From a checkpoint of a small transformer trained on Wikipedia.
Size: 11 layers, width 768, 12 heads of 64, MLP 2304 squared ReLU, vocabulary 16384, 90.1M parameters.
Architecture: RMSNorm before each block, no biases in attention or MLP, untied embeddings, paired heads, LayerScale, capped logits.
Each number is 500 + 25 x the weight over its row's rms, rounded and kept within 0 to 999. Layers, rows and columns count from 0. Numbers have three digits each. The size before them is the row's rms in percent of the matrix's.

# layer 2 MLP down (transposed), 2304x768, rms 0.0423, rows 115-142, columns 0-255
091:487507514528519479523500453534495501526523483522495514481494521490492466515502453514481544479454514530490505520498516551516470502516487469517492509520557496478511512487517469492519476458482536506490486487499519518524527501498469510485469477474527467503476523490577442528491481495504479479506520502483491505492480493471516491554516509450510444501501496493480520523475482501516557472527487485503495534493491515526487499489535522448492518479447455461521533529482471528488503452503440476508502459522513498529528528499494520515460566481528474502512515490479553482443511483518487534516509501535525502485506457479487509537488535487484512510499485475508495471479486535491526486478477484505479486472508515475466504470465498541536516535536486538495540544534496489524517516480536
106:535520485511489499484474468501450493499499519482516489489452526516509488524454549479472477553502514530533510497495512518520466515480486554513506532502527446509463484512458558478446485471488489509485480467505520515501451537480520489492487499467471527517511477477488503501533518498486469477495551470500484503503491504488467518508431512513553547519486526486518464504460520521491539502482479480532458496510527485515484480474480553517506527497496485496525496507455493531463508506500529504478555511529569518508489536541489520511490531563493489493512517489487451510503521541495507467507504534521523494482529494499536476479499523499483477464440472492508519501514503479480510488504534508453499525468495542520465504497462539505498491502491493489512449491536514466512511491473468
103:502488470513535469532459461500520514468472513509534456510508524494513528505534466510506531470472487544471523509483498513487459488488487429457588464486497499497469539502497538481467478510514471493513533497478511493467481488516485484495506495495544501491533469489486503492499487488532467496487507499475537515509518515464547510511468529497529518468497511551511517469484507508537482495510469547536522518467482522526544526469486476511512484494523460501529530524492480481460505463529496474490517498477482514511559488543507504474456531474506490465492507529508571503456516517516517526476545512492536526555534510506520489483505547497527489461484477472513487530510517462516545469526503491501540497542498448503484465524500555488498513451515491529478493482507522511490486502459497
079:470512527523496489487520512503527478493512550473474558485503486496518427512514511491470461499514474532476457488525536481507478461464473512517531488471539489502511489518465493477512497525480521500491513445516488530465506501528510503544502437533469517471500552482512554445492506473496503516492496478546522473540460499497493532493516506519488502505483481531490504467498484565506506487468489529526485491488497514529513483510554495520498503464489524482525504486460485438457488484513504524476499501493471500461468493512502563498478506429486546460516505517472498456496554497507492453522492461553484556502495476520500527523543518492486524523437500495534539513527459534548461498511512501507462540471472484493524505505529462524526535459512503496488486500536496494462479495532482
102:503510496458455476516461469523489522505531524505513528505516496506508523507504540495502544513491509551517537503519509467527475519465537493532530521511448506510503533504517485530473485493526521486510527508499497490515531503500541508487515557487516518503476454483480460467511487540488480468481534492539488531552465500545503484495497523500461551479523563497519497516530549501490487525490500501485489496489475516461518478501500458511495515533531466512490533528478469474496458490478508533478533476489501517493473495529513495456503477502519483526538510511505533485522519485495524487437499446487502484494497487500454513504511488527491501475530529514505498467491532466506497470515470495509566475500480498476513508492502504478498507551504531490580516466507485534482472553471550
068:481543461552437506476450504448490487505502513521481539505495485502545529516525491530487527505510508508518487521514484490490477545486476481499453528471477482496501501508479520481472476490511526532482537533488466446488506528496483485532515543545518500536526539477534489495491466513530507489521497505489509524488551531522546513470495511554493519514498518500459451525499501499537519544491512457500557517457516449528501528464496494499486504472492474477498522484495495499515487527477521490503505509476463493548505515516460542531531477535463528494528458505509497479509523489484535522532508499494517510507468486463502499443492474508473518498508552513501495479483450504535491502512488496489507506484535528520478455543519507456557520492511506507520488477470481548502501481523485
083:486452534486504532529487478490461491507516514472473482511478533533538479528504537467490522486481493548501491485486533514467491461526484552442435448467526488466516472460473488457485478498510505516513503504499554514528534525516485522484497518523486517542480541521510502486496526473508460528511521478467542498493500539529453493471528503515508502508553479462510532493480503481489539484503478495517525524512521528433512497500503499454480495475531497491516507498515535494489498487447494543516507463491480529553516505485530492459473515511494458488497525464480517473489512506495511533495492473493514499474482488493504478458484495470491478535450494523501555451533478512509498498473481511529499515500482503481581529536488509473498554528450495457531471477498476473493487500488497
105:497504558487478490527504509491470498538517533510454502518486515504483512529495498523514487502473504533484486573545492495460470490475511493509486521494457500540539525522518482517482495505518489484459530514546502505545480508470503490474495553443514489518484489504450528467519491524467462510456521491486492534565487501458456470463538485480538460497461486488535536465497512501496494498538529527573467476534524476481458448472528508529490515457505468559467476551497487489526499458532498495523528496494491501506543498499512486466523555527558491501510506465490516524454483538467487479523518520506508525514526484506519469510430523494480490497489480465476518511485463486533511491482495499488465504492481490479497528473467515494507479532516513520497495504535481466503529500443487
127:555476477487483499476501565474494464537518513503515491513491529489540537515480504527534472522507478556494497512485490512483512547490541536512496494518524530532505504551539529517499516469484555505486495474501506489518496528534512492492460524493472523482512514535499523471526533524515513526493516512490533490497524493529523452536517492470490467507468433534495453501506505522443482484491508506470493503453459485466519511509515503519518503497473519511489514532486563486461496503489551536486507465498463521540475476483497524471502479507480518542501465519500499479487476555501514483531529506517537477467487538552458533503511485504507496519518497514527528495519471456501516492526502485491487504513524506487460488491481504488495509540529500492537469518512473492498490462498513
121:488525467489501489515475508469471520543458517535500531483503528487458500510467522452498502485490476483480518538490501499502521499470465501467493559538527500495495514502447439522497560536447482511489495542528499531491531513425529500484558468509518529542501515537492501506501567528482479506496505502530507472530485472468490511461513519494520545479522456513511475492501515477514493515485524453467503546501492529506517432469522448493534529524499501491491532505541489507530449511464494440510511460519522481542546538536491476504537461461498514508467465501477490465531484520495509531496488508498474456528517521532542503514476530465503543510502452525505510508505535487512463480471484492486502527506550477452464503472511498423545490512476462499499482496502493455538500493507525
090:499514540495476558474477495558518515541460522488502547517488469508510460500523525503509497472561484473511497404527495511545506472512497506507509548482519480499517490504470507516492458524499536544540478487512508496496502498486477510482469489496553529533441509543466506533478515485488512479486490466493484529506540509518476478488517466488475546510485499486504490459521485457510480498476540486486532489508464479500490523503533519509511488517517491494472493493515470497518528513448490500487486468508476459505499519494500482513539533519519471535506515517527511488537503505462470466453490475519503503465454494518532436483500483496497458526516481548512522552487516482497485477500533500484504512493493457526478475509463474518547557539478502460499490508480455495492507501470479
100:552518563468515505498545486486490522500502521494491537491510487488483438545496485505530460463502506561504512523493528500536473514514472537502527519496551498516497457488517473485495511484476504510517490492510491464477527501498533500484510506495495480527498518541463519440471481525481531497461526493505521517519539479497527498515461502530495490497527477485504529472459489491513487507492489472477529513496503497525505466514481523463496518496471542496464549471553511487479532474525545536465480480468490523483530553495507538529476490496500508497531465495518582519496528505430526495503459481499478485511468534493493495506504485489525524517465502484520484496506537517469524503465482502483496491481452555519491496521504510483493517482519495521480497568520485515541543520535533
107:503490484508480483492458529524479516527503450495495522548509494462503509536553548486460522501474488495524449488502506481493529486520465464509510493464475513482470452462526528487464571448509487522492488480520490502499494532484475509547486508492516487537505502484488525488462500556530472501516506459425579458478509495508504532459522497480512527482499495517487509510504485483462508500532471498484540514488492525498506505470531536503489521507497489498547508501538497503490519464513557510525465534513507500524506500534455515486491510484500489509481511490529547484514528502486496516539507481481528547477520506515474507479506465498512487525513482493470540528550498453548494502504547495497524500541542473491531511469517495485538459539524499503508533496521505499489497488549511
101:508476507540505467533505505490475505481479467480517512525547575531511534520513476497492531514507502473554466536500450486507501494521474513479475509488475490497481484496502543496569520496508500548532495517514496530538493472509497473476482554481478493471507529517513501473478554474516497476488529517475551514525490512536479456491492523516487499481475477506506494535542525484501495536521531464508496527524481490477536510469508517504488458512487466501492481489508477477482481500498481502483515520528497530535501532544488470487496487500482505492477497494511460524524481513495482534437507513500510496523499492495488514488456509490533525490498480501489489500502476507511477498503468516564495473496498496518521528519488522457510489502504509503459501456506528483509490510496532
100:502495508493515474462496466524538494486499475537479480508521541458493489525504530527462473511496452522484530525499480513506485492494470520521515481518529515503493479504550520512530498483519546494491483497533503499504514533491487495521490537515498514501497490516477471535463486516464502510491480484484488458534482470510512508457493478466524455514515506496522506456496505509515458500496502451519466509488494498519482533516497509485504502502471529500489495528520488522468511438506520534514482467492481429495483500468496481512499475472474448522501508494517475475476500502478536482541530546504506489485460517580497533498510501477487477470511449518523487494512528496547528508504481502493530494488524492543490519471483491467481498506483516511516471462476561511523469509483535
074:506509468480474557531506473480512473485554495505480507496474502479481530524487501474465534494499539512511482503488526475492509498520488531500488466547537468495509488492520504522544507502455523522491499492499498507503518502495527468500471530522536529514564499507533548505513507516535531527512504466492530534513505513501528515500537514514520490490450518485509476522513534492481531469469481514452495441474515451510424485513502461515507535497500527491473436500519473480486500489499502464520537527461479502464492482493464448474495411474478453468496456521492504499509547488517493446560487474521454546522492533454487498517519503491510512521495489504498518513538507533565531471499500522445507501484491500521486534444496481521494499440483505438479502535481483498507501478528500
146:492557471497513506514472485489463504518517488526499504508492480510480519504502492514512486503451469530496548439502519560465500475487469588446439571502518494451478517557475506516528462510504523511465509505517520498519507473504535509501496492505485484452496513535516506476545565488532504487492433478480500469502485520495501523488481497454516486517510492479502446513533479540510536550499506515486504501502516524502527504508486522497499430472484472506484524541452498459513511481491492498461457479511531504506534507468496516489499479566500446537510492516541482499503471507525501514484492495513526474462518513523446520464490535471476519510502515475483501485508536474518463480483462502455484491485464497492500496533549512530519514480527520501505493511515518520506467485535484
102:504495505527493486509481508483509495496476518510540502536528510512519494486540483474508456438545504538460461501536501453524496532502549510493490498555500537486496508485494531473499513508447442521515493502467543514507457510529475491514485511489499480494477494531548505488523494463464471450485530513515506507479472487489493504457486470453509482468489535511539493498502475517526494515502508536497479501494479498510518476476462507493471506507478516520486502486483481512556509535560497499533485492540475510492484498514468553454565513502512483446480484492504517503476540505556495452513482518514501490488506513514447466491456493482495519543469445481507544499487524465513430495518486485548503521442505534483486510521474531494528557542506523504442487485505503539543511498508479
097:485510485487467425521533475491481500505482528490518505520474508451481509509488483506520513467523486533495460500521503476481523502503448465478501472484530535479511499512504481501519468492453502524521515493511490479503510492468545497480477477499543462510511470431503454497466481500483514500542524465494500479453527496484491470515502518511481517496486503522521516461512537501464502488492488552480487500477518479460546481507542514494458476564539496486526538470459485553453462483486500551497532495500509479476572485477468532516511473504468474489520480492524501486488431508509470505513513474476478534510495537548494482470473481509479486475488466476482527490521508462471493527448525491510533484518509517463501510471502505525476512507561517502580498535525496500473475490517484
093:541516457514498507515494503454509500504540494523502460525459517462523479505491478405493467514493503504504512541489498511499517524510558448510490499514485507524480502505492497470519495504498516471446475494512530496446504455543499536520456510528494470456501437450495517522471471502574535535511494513513479487490485485499457484470465470518491526478477499484496518485507455519496482462457478517441454506498489513500525513514531456506525507524488498517468470523532506486528567481477476456501518504479503479496524520508482489511509499565491531524481497524541510491524535445522499499533515517518478474481496519495507495521505483455531500453550465488531524502487519497493535486521491510455527457483515518490477506525482491489556522469524511536486495492486491504502511497523509
099:504582497492525503497482511483497497482508500461523546497539512518474483490508504507537485493549530502518489475455485467492521498547494506551418520489468461485507505428475448453460515516489503532493532553482509527503495436485530473494514494507500473523492485499487471506531482510517500494466506505519452492500464491493501509501514483486460464492535488498498524499495509497498480511524533512478496530460557523505498552502468524502508488469511502466516481490530532519565517489465498457507508551499468525488501465507499502542493470526505522510524492538494493502521487526512524505465514477533525485461524444499494497448527465488541514479495528504501555519516482467522486555485523498446454509489476473504547515519512484523499508520498536518487486517465482510476466501494523
131:491465526496506488486520493507515489517505479519479461542501470490518501569493480538527468492522540499543535504511529475489510459446509561482471501514508519508530473511505481504461468469525471520480449505477509497484486482534491539481530479483517519493496441480488487495506502495558488504477520502483471480495489511505511535486471475452480522593509510472488501496483468463506541513499488534508496509515521531516502493505486531518471518473538509496548485522508489504487530524502461459519523478501490487519504476485498533518495498522494453457485454541498509505526518552479518524518513472493510479531516535446458518469513494485485480483486469484525486550471548436511464483508523492512499518493480545462492522527511469478473536555471531453496547499516541520497486531490505
082:516487488474480508561518511510455482474505465488459519529459498521534483558511472519506490509504514492505522533545522549484513506481450478472494531500519483527473541506528523489509495459483513492505455499541514487489529480503490525525527486511505515512480520518490524464508519504535527508517484507488508511523554475455499513496485457514511519473520522492515498541499521487482484522490522512456493496517497481496544521460561499503475510467578484522542497515512531488498486523498475458525512525487493453496511480504502492499498531485489525570505487449515442480545523536499455510488494546528473527521499489488511506523536485510508473531486498481521470530469516474555540552509489555494516563480457483538506516548490497557505462508545473496498445494498484489499520484535475
095:513489514516503502483491504482508514491515505536493516468483441508504527542476536540468566487514523515520518527519518523529538492485486549504492511500519534532532490497514507509486522485535502519462480475516502525455487506471537470504508500459500516519516502527488497482511511482485434510527510497507491465527488479451438572491545501497473542481464565491520518519498501493467485454499470478499468505508504476500522512492501477497484454501508441499460466482513459492521483476529521523479495499468540517510505516491508492522486504481410473469487457499488463501496471560516506521487469467499488468495527499502511476532497502486543477519511504478531535470511493517483496518532484470489503511526488530469510568492525495461482536504495478480499544475502521507509478512497518
090:489482464531546467520482519496482524516476518470469478499474475508491524522495531470527479487506478500510482546548492498515492446502530486477461514516462483471490476510531516546506446496500528475526488498452491463534508519479482470503472445495533512551552504497482474507550501474537523474507505498471542538513501461512509488509481500569493491544503499492486496500491535479473551496473521540439460450498480492498489514490469481483525513527437542484450503511511503469519466516571467471517508539480500516529511510517493522506501496503512484466503493503512507503518484519523519508538505502512512489507491514485483448514537475513500509515526476483511509477466493463494542486512522512519511498522490553478503477479486454541513513483474483485516504465488459478468530509462525
114:514512469527528459523475453497460527499498485510524474535501502473484484510490479490496515480496503536534508507502489432428469455462526492497512531446444478480464513507499505486470471496516486476495494512486506468503486481500511468492564466495481457495501511546484511512536499523515530483479501537449489485485502516475527507513503543519499509499507467511531526439510522486494490499549507520511542546508530513464445495520527509489502493489427500529489482431523517502486469540512476498499480513483560490552499484500528541503516487473505521480526466520495525524491522475515438477578502498466524501494529496494505454496475511509500517497500532530504522465498506483498549465483446464482485495508530541463519474495483487520494469502503489500508531456543571475499490504497504
087:499520507493507510452481500535472469489462482480491537493486505502474481420544507508486496524480468513522531476477540484485533450507478524488466459508507497507505539531490471527508449535518493471516485479510496462476522536540500504494505480491495470478447485459466497523496504500525488502467507490492524496515506475506479520525505528496507462416470488493537517480485490503480502508501480494484521492542528518499497501471472500526486533484521482522525539514469455486570502469504506497502479479442525501496488479532517467502511513473522514520476512493485481447500480527513494493515467535496512517523565492501491491466537542525514540465476505479452440503508486521512467494498529522497523490531486502482520470528455494491510501498492533524496468547506510467502442522494490
090:488479514526493450482509519532448502458523500489477465472517514503502522500526455483510497515485500480518535462509506479514501519469494488493552544506518506482484497488479481501493496518507516497496520470491462504459531479488461540506506461505513510441505482488504486472471533532454471485503476508522517480488516495531465492496454471515493488485530479509499454523453495510473477499486531497496497505508513502499491496497527519454460513505488517480503490482470510513494508476499564492441470501498502497475469487473518473467459525494524529501522490481483453537492501514493536464462477492541531485508520473496510503454548494469474466466460500534508476473476480489472486543509478494469522503486504485478521536517495520484540457500494514477534474509476528504509495462473487
# layer 2 MLP up, 2304x768, rms 0.0576, rows 116-142, columns 0-255
101:465476526508520523498508468488464465482467474462496519487516494526510515473484520469482497489503485528482495495539504496521491517499492463465479487482477493543515497478533569520516534477531485489515517518496495488498438446467488526470529517503532466448503501497482504508494468526545460458512519525516484493450489520446459507511506473551481520512505492553523486503463505482479506516515503537503514518466480532514508481523486523492486499498491520503519510501470485502440524516512526527482538528494513493495514526500474522532485544532497506505546498495475459530485493527517498461521489507500481515462506522523539524506495501497520535497472498492502507489458527519484488472484506474512519568542500517562475499472473479497480503514502451501517500479502514495541522502470504
092:523538495464525534549517531546499506500493511475488521499529466498504466504495444484493511523467493545497478528526498536528509470523486493478528484501444449481451513519525517532527479508498552484488501497511475482441445450453471513467501489460506516502483480469502553491486458460515498451481512497466487523469467499441544480506533492495514506536497522564488451474531560501510473527488489484471493492476524486457524498490510497528453477506561515513528431507508448479492518507542512507517534451528478528507515496499485552492472502506518498496490521494494522477509498470485499482493508478483516526502477499484527478477517479511522512502521457525496501517522503497506520479505502494486471500490522536491485484510486519492499514465516551502495503470467462472484488470446477
090:499484487496513505492501544484491487485525549458493558509548484529499473436530473508490525489529520539466542498506528535535512487501515514515500475513450485484480491469484488485429462514476523524494508514521489503495484485510500502473490505515505501473463456553546510462462505493483510496457496467491450450491505486530488465508455489513418535487479526478506499511490470508524518502526458526523488522505530532469512538489469518506535526490491521477483512514482491477491526517542505487486510511480447539481494548518513517509503550458478493459512494519491483491489552487520483497520498480535499519538491456512513503503533503507505483521496449531522492517483511489427484504475482525481471539512451478495448549523494513530523511531488517526530491527516523432470500498468472
103:515497521498487476513519499435477515500450496518514499509486501491494516492475533501500511520508491484502496501520513485488453470493493510532514506481480496489546499515477502506520458467500490462492505563500527532440503509460520544502529529474548462493461464514502497478489504534506489505453541522506495505531488503501497512528524525542498518517483512517531492509575498503517459504481506471480494485496442485504494454440505488531524502499494488491543475493488488501504543566503538476502510494523528537530475531482466484495541524507491498529490515504497521496487506520473504476472509486470507519518516533506491507505524504520488468501499476485500539491468497510500496501477491523544516500479440516525515506460475501501518517492510473473499464507473489485460501448441516
081:517530480509471498493503494475507503523512482551513501492479494508496483473535512517497508475501521483553447485525503507519478469498496482505503486461522465483470469540526493486498466484476439506492516539502478537500482505529462486495469535493537530448487510486499494503518516517540504540497503521519500480490510501494485485488547482522472486485469505509448510496528523477479492490484466454516502492544498501514513485479526509498470507476523465491480508485500492519479482540504513477518493532517459555529458494473518495497499469525499508501520518481489483485471477480492489539528507475505519497482537492460493510485536508478441517477470535500456466506514460471508506546526514506490474525431540461497463502530528504501504533505522506530540520530483538517541529493547481
090:488479524456493549502495489502462505502499479481485487501484499501558459533493482477496508456496471543542492489464479523482516530497516539496468468474531493559478518523492489525492499515521521492523495456493486492502479520536516509511499459555476531552486555537506514512494502468502508508513488455465505543506491522528459481498523481524477485490551513468496466496467502487464525513506505484506485508506520508452496474502534508468529485475525531537510489556531485492532492500476524515530429472502474520506476552495530513505493484537535529489515473513439486507471552505511535529523488513449491486500484465517497499448453503483482466519489491520483505503479511492461508511482461487501455507512499522524557554485466488523535524504499456479515513472492471495535547492488506
103:547510525513490556516509486482491498476497547530545515512461536515532513440502478492525483478506501487495485544496483530462489497499499518502504506519495478526518497469506444508528504490516457490486494482519516513553479516486535479455521522525563463479493472459499464488464499526491494510476512500485535518489523497516498487467516477495489504477507536515566520514482536466489435464490545491585494498515496485498523471511536515523438515472437440527478460502494511469498521492486521502518534498496453483513502502499493517501568553520541489521485465438531511511533497501508498519477482492517497511456536470501539452501462495517497495492506468478478480489489505508508490464468480505441488511503515489506529514528452492510522487491516526476447490478524493459504504505439476
112:515510445519511491465478564474492520520506515504489534531527541528531527485512527489539507511482479531471524479505533508537503533464573496531489474515511538525511525488480521496475494483518537538531463452494475508484512474538493496493495465484506518471475511488513495512532509546549492522487530500545517546503514477499502531509491498494489504490448500514486470518501505547494469559479490455504455455480468530505520494499502524582483467522538480489439538510495471499480433496486519533468493444468494500499476470496510533473502440479496520503498548478467482502471459509473534462493496486530494506457517493461473517494544483483524517509519515479510491466522513510501475513458483516519481486529483532525508485510485509496493516549531505516488487519516493523490499468489524
124:479493480465472499538485553502542516507492510510492500453513523474516525496470492506474504533485474503487501472521461509537461510503503424494482497484487485495475498523457494515474529519490468486495539505512496509502496536487494506490542492508475528510474469475469511459508518550540479491500505504533509514537509488522485514493519484505522524495496490528522443520490475504492550520503484472471468508497496464488514496517495486514520464516517442482499480462543465509482478479500537514446511505519444496476584470535502471509506465502494519454499523561492498496507501488491490506504481530531507520501511520514510510570496509504502524464518520493468487532503462520513456491473489525499485506474521489480452514483519478480525492478494512463501507504535466480475518488503473
096:531523531529520491486499522484485490541479543513469526531468559469553498505494511517478510484503534471482491451532531509516500501492532497501482496473532464515502473525458489507548477496496500500498480507502501493524533517477471535493481495530492472495546527515485494557477540474495556484478546521537489490521550507539467490511513529519501488471467507489511492484504501461478467502454555506452502539549469527565520528507519480528525505481509509450462504510537493492495522499524493547506480475468476481471546487503473494504522503519514525492524527522501463489536496500462485446493515481503494488470471479514494505545511481485517504476536503523520514488493476510513510491513494495438502514517472497463469492517507445523485497503439461523511491505470463443502482476519519
102:523509522497513541510493532477530488472491513539499473540488517504524561539481464539495466470467544504468506511564494505500492468493476414528506484473530494510487465501502511549499519501471483477471528477525472517535568503494467474504477474461452508476533540478558501492501532484515495506485526484510480523485500524522459486530507494472463520492508538552493526515512514479467466508500506453541506444484517549514505526483488471543502524455470498508471527515496496510506514496522486517525492443502485522488537433490487463490496466480457534476496547453474516494440508525509490518508476499558533481507492521496485537429521525514504524500520551512462482573512451490481487492545483538501509516465487473464492526485461503495492502452548515480499445498492484480460491515510486
111:498518479526498505496508496479503512492500517514486531535524534481524476484503519517509455493510509508515442524512422501527504514487496480492522514469515534476514530520472454478487478530536469501511478541507463503502537463525504492521550493492529540512511508496537522494492491521521520529511500506490493489478506495487481500521505463514498509503514501538487491530501528536501501508498554524499504495500512570488539506548478523514526480517525512495529490511483529518533517505492572498454484541511532500491565500500497500505511526510482501497483523523512517494560483522473521490531475498499547485517518499513506489495493474486511505519494469463508484469481451520489507491469498480450502519470476529398527454483512514554512499488434465479533499506498481503452512490527528
108:476488515498492503535497495515515507469520512519519528511552502509503463465505433505496523449545463479501452522500473488513504476515485528479483484530507484526532499501507516469521524490506524532496483526546553512536480496489494522490462497505488444486529542514468547492517540466489522500504511529497511459500504503493467449506520555539488506499521511544539492463580492502474509488488491505513507504528508458509501484475497528492533522519536498495493538477487458500498462527546452454534490527547497464479498551546536470475533476466507509487503500532530535540500512487498504529478488493514480512491535498514442499516504514508480539452507513509519543500528520492482513524483512519511486476458454544533464534517484462498491484495500516507502507482439467523513490493509508
106:497483496516500526445537460490483473495499513495500450513540533511473509532494527488510481514494532487510511506454523520498470505474553505561486495459557513499474531495533525537495522475508458497474530504545464513472490532517537527430458500522491502489505526518508492509499526531479535454479500490522464519510493481516526484475488476472484494526511514482489508534460493532500487543500492497550470464537502501528492484535481477474486498489478522480478470477514509531544494476496496513467504462533526518507541516506487512432470468528497455543475541445463517495492481502491489506519523480475513496504481569523520527527500500450475526434455479524499475489502481502465539509519503511490491505487496522526500539499491523509507464513544511465469474482476526521479538491518495
084:492500487503500475505511510504493518513539504532549571545454484532457486523498521456504502512491506496501524472463501480494507529490486489514534495450516509519486500511532556467472506470481521527444467475450498514513503490525458531498504511490492499498533479522506505476510471489543503524522539418502505508492457477554535540463498503485498539514468539468535460490498482449499488503448510520506505460509495512484490567478544541536508493508497534502476493445481469503507499510483510478467538468511506505466491511512550492490495492490490487477466480499530516488512531510503518509502505485549459549537496507511501470511450515487511467504455494488524470522540513478529482468490449542496514536519500507501506503491534521505518501484490524514462490526482548519533505505509494
128:501561465485549458495468510514468473478502495500507483535501471491465472509511459518503511567459466494496534497522473522511539464490463518463506517486508515502492512520504440503536507512482508476504500527514559456481550486486532571474492524504470448469450448527470491489536488549529539499490492511505500472497494500475507498507507492477515521483503503484509512516509489473490508514531501524489490517500513541501527509529544515495509478507507496514465498533487443543483514506496541501539481514521478516492478453506541503497482517560475551511528515491546488533521437461494468484485532482541540495484452538508457536497500553499470530479517469467457460475498538490458481507464458461470497487486544511544522511536525512496483501540500521516478504484506512539521498541539491
106:508494490490496506512466496514545534554517529485472487535536526509523521463500496504516472490533465534443486493533512478471506504495536478491498497520497520495484503498568521477494497503484490510503532495461491524487440509505492505464481497496475504467444523504517480469494521458457495485507528479560470492483487481442510478475510509508510472488483481506514534468518510516518494472519499511505472515451517530488471494508523517564511511531453530497504485554520477499540477485524467473489523487479492507491491463514473513417545478520506500496518509489544481485506521531511478499535529513485547484515481552507528510455394485475484504504520476517518500525520537497518484519519505535515473472473485471502492499533511522520566554501471493505486543463493449527479490499496498
100:493502487482478509495440504499502514523582458503470517445503495483491519487484483500519515472477481483493476491474484478525568494491515549505507507506505497489498482545532459522435482519516510466489480478468491467476506492509507522511510500490459507497525457429514469532466443470491476499500493515509480495499475538514496527485493481484503521519487503520490491509496533499502476510494531465486520543473516504495469477487507516487456535422494466466505523555503475496514531474496556556471503504482496541484482472514528534499466514509465550503507508516472463500490487478507540434471484494576543493515476519518508490526531519506510497509528549484496472484494445510479525498488490476484492487572491510511552487506497469528545489499492475455498498497511496493467516516481524
099:539484474496483477506493472486481487472495506492505501507505461531505488505490487486472511505486514483514482483494433478503483514494504471513503487478502496533482513513512496487449476497462492506447461522519513487517519505513461520504498545468507481496542518526487497478481486500518518524485512533523527496523474500461496513532496475506506492476467524530504521487505486487419473457497480517505461499495511466516513525493471526498484486462461513579521518527505482482511509510452535463541507482513496541510455489480479513503506487539515504477515506474559494479442451477520477479512512470526492502526551523529557524441470525446489481513545531456472487511517515497552525497490524496508517520500531508489470456497504433481524475511547475507518461483523491508497493526521479
103:488528498483494505526522492502467478533476549494506494509496473526482504488536481499486514486485489484494474526475513477486523509497512490499506517460447533518513484455477498438494442508467497505544514507500521453502460480516513500505499509502455479507523492431460466481516479528495506485512504496511506548467471463523513495489494496482468471450476479497473487509493483504504504509518496507481538482566486475498566500482463497534499534518509487509553509553513445538496534482529531496503494529484508550506539474519492474473517487495498483489465466464511508537500489527517461476471506473519487463466511532489522532494474496555497501516522503479498466507482528514472459537501503479496476446493466475469532533522542529536521491486505490496491501505497502494543525480496516
114:494532519496486502493517519502505510489516470473496470474490469467507499509456498496498494493467527525542530501494530517516487468541459515503486520484548473533512538488559474513540512467504505490477498550523504482468459480493520487478542520498516509495518463421482534498510473466474511496513486506547507502523463509509516496498496471472505541514506514456482473495473513469485478540523459411498481509563476451509482513510523470514495536461507512511511509481535514504501505524489485529534518526516468535454545500479498499504466492514510496456450551506513494523455521495506491473528574520520462496506555507462516456493477527523501538500497505476511484497536516508435479508515512552494479518522513502510478515509528460532529509511507485497544513485531446519498480529519498
082:532544489531456542508543492517519479504504500477505503513514489540505501505528516452491496506512529490557525485498487478499511469530518555483501512500573505520489488493512514500500560552498483539507471456536516515522535498501506472520549480458505475489471500449525494499513515474520526492483405499512514508514459458470539490508502489501490482500503510472509459489548500551487470549522514551478520474496518541499503501499505533492507461479523536493514474503547530529500519494460498461501515534486501522523537450502503505522475529489515486503505515455502536513444495489494465541510522500476509483496510523494512438496483469517566511470507520495512544523548504531498530523487533511538480507473517455558560529526504470530460459504499490527511518435537502484491516492511493
094:513538516516485530509513483460548498487520508472478518487525515480483516548501504538522509485530483515495526507498479515524578511516516567496510503485499505526501502518525476504557527500479524486493478506540482487476511494497486519527486478496534484493542492588497551482469511474503436524506535529476459459509514487494517510514528508519443527462493527517526512485499511527506462472477472490516492504478473515514485492500487493522505488501469485499475502521517523470492501453510518503472492517497528511508509505476493509518490456463510435415491509511498480551479493525511439469523518522492493515492491461457520529486464496488524523452508528529504454517531513504435443480536450502482493501496495518461501489549535516506506464507465449539467526486487510509511462460489514
092:483498508528553515447530478506455471521470514514467503504480487490492549541446496509494492499520473498532499505453497472494541448494534540527461477496515491509489478556523526494518493501530481528491470486474489497502484528472506470500476484505540494524466511500523479489524504498561512503476526506464513516477507497549473530483488509503512550520476477550515484528531495476511527526481530496517495520524518522516510472504484533461522464535462534492520520541560509469533471559461516537494490472495511493522467482500453520487494474481538461499463520499534467539478489524527481479557522474516528485536463485516511514536528516486480477462533543529502515477473533484547475548520444489503514461529539488534458545523506499477479502505493452482499475471529530503513523469532470
114:506539505534489492522504433471504508539507456512562486475555531506515501488506465474482476542497511511483527478499506506504473494481501454497483492522503501479455489487535518452464472498457535500533512514459493513491479496462538501501523448534497516517535472468483463491518514536486557459489514494486468529477464495501505508497473512526517501545502472479498512449522493506509505524497483476474561527486496454460513515515515489461495547485486479493501536506491577507534514518544482514510495435521534476557459534516509470478505494481505511501503492517508496481510487442514474504503530513494499587524505492470513490494488536528520519473502513458518517485496524495487508503497484509510507527504526448531531471534500456510461468520478500511534473530475501474507485481511482
096:534443488486543493488517483489422505524484518494469479516483489461464486502556490497499491484482479499511480472465504524464492467488512506513457520484507498551482495495415471510555473506494433486561515486510518508499505479492523544508512505544494488477483498508486497506472495498531505529466475467502522480495537503509495466511516488502499512501480489495501503525499485459510534519471515524506515497472511533496550464532530510475511520488510491478483527493479510471535535460526500482508472522477489458460519466509477475518524488515491477546456518476470516447497529493542495504528474504484515478458520472543491514498507524487498523465498536498517502492510516469482484520493467534505453479461486538470519449490487495510496530501492477565499516477511571476546480521476528
093:504448486486476507492496520443476533472457511467531497478459532463512542537480437496468529534509489497488528475556508490499504498473530483492530496523516481499500530488467468507490490538517459490516506531505485465511564469515506504520487509533528529478475450493533502499479539477487545482491520471480510549508501512506538505473467473504506513483492528503526530544465473548508482466491465477465496484478513558520511472534475488573511523508504476492504470476488489493479491476477530542536536489483511521462500490490475531479515511517512488483506460461500532514449518487481510498502502530475560510476521495490535523515473530530499514532526490510534508509545463522488513487506467507503496495474491505503488505515513504517544497514493472482519523503508527546486489464529483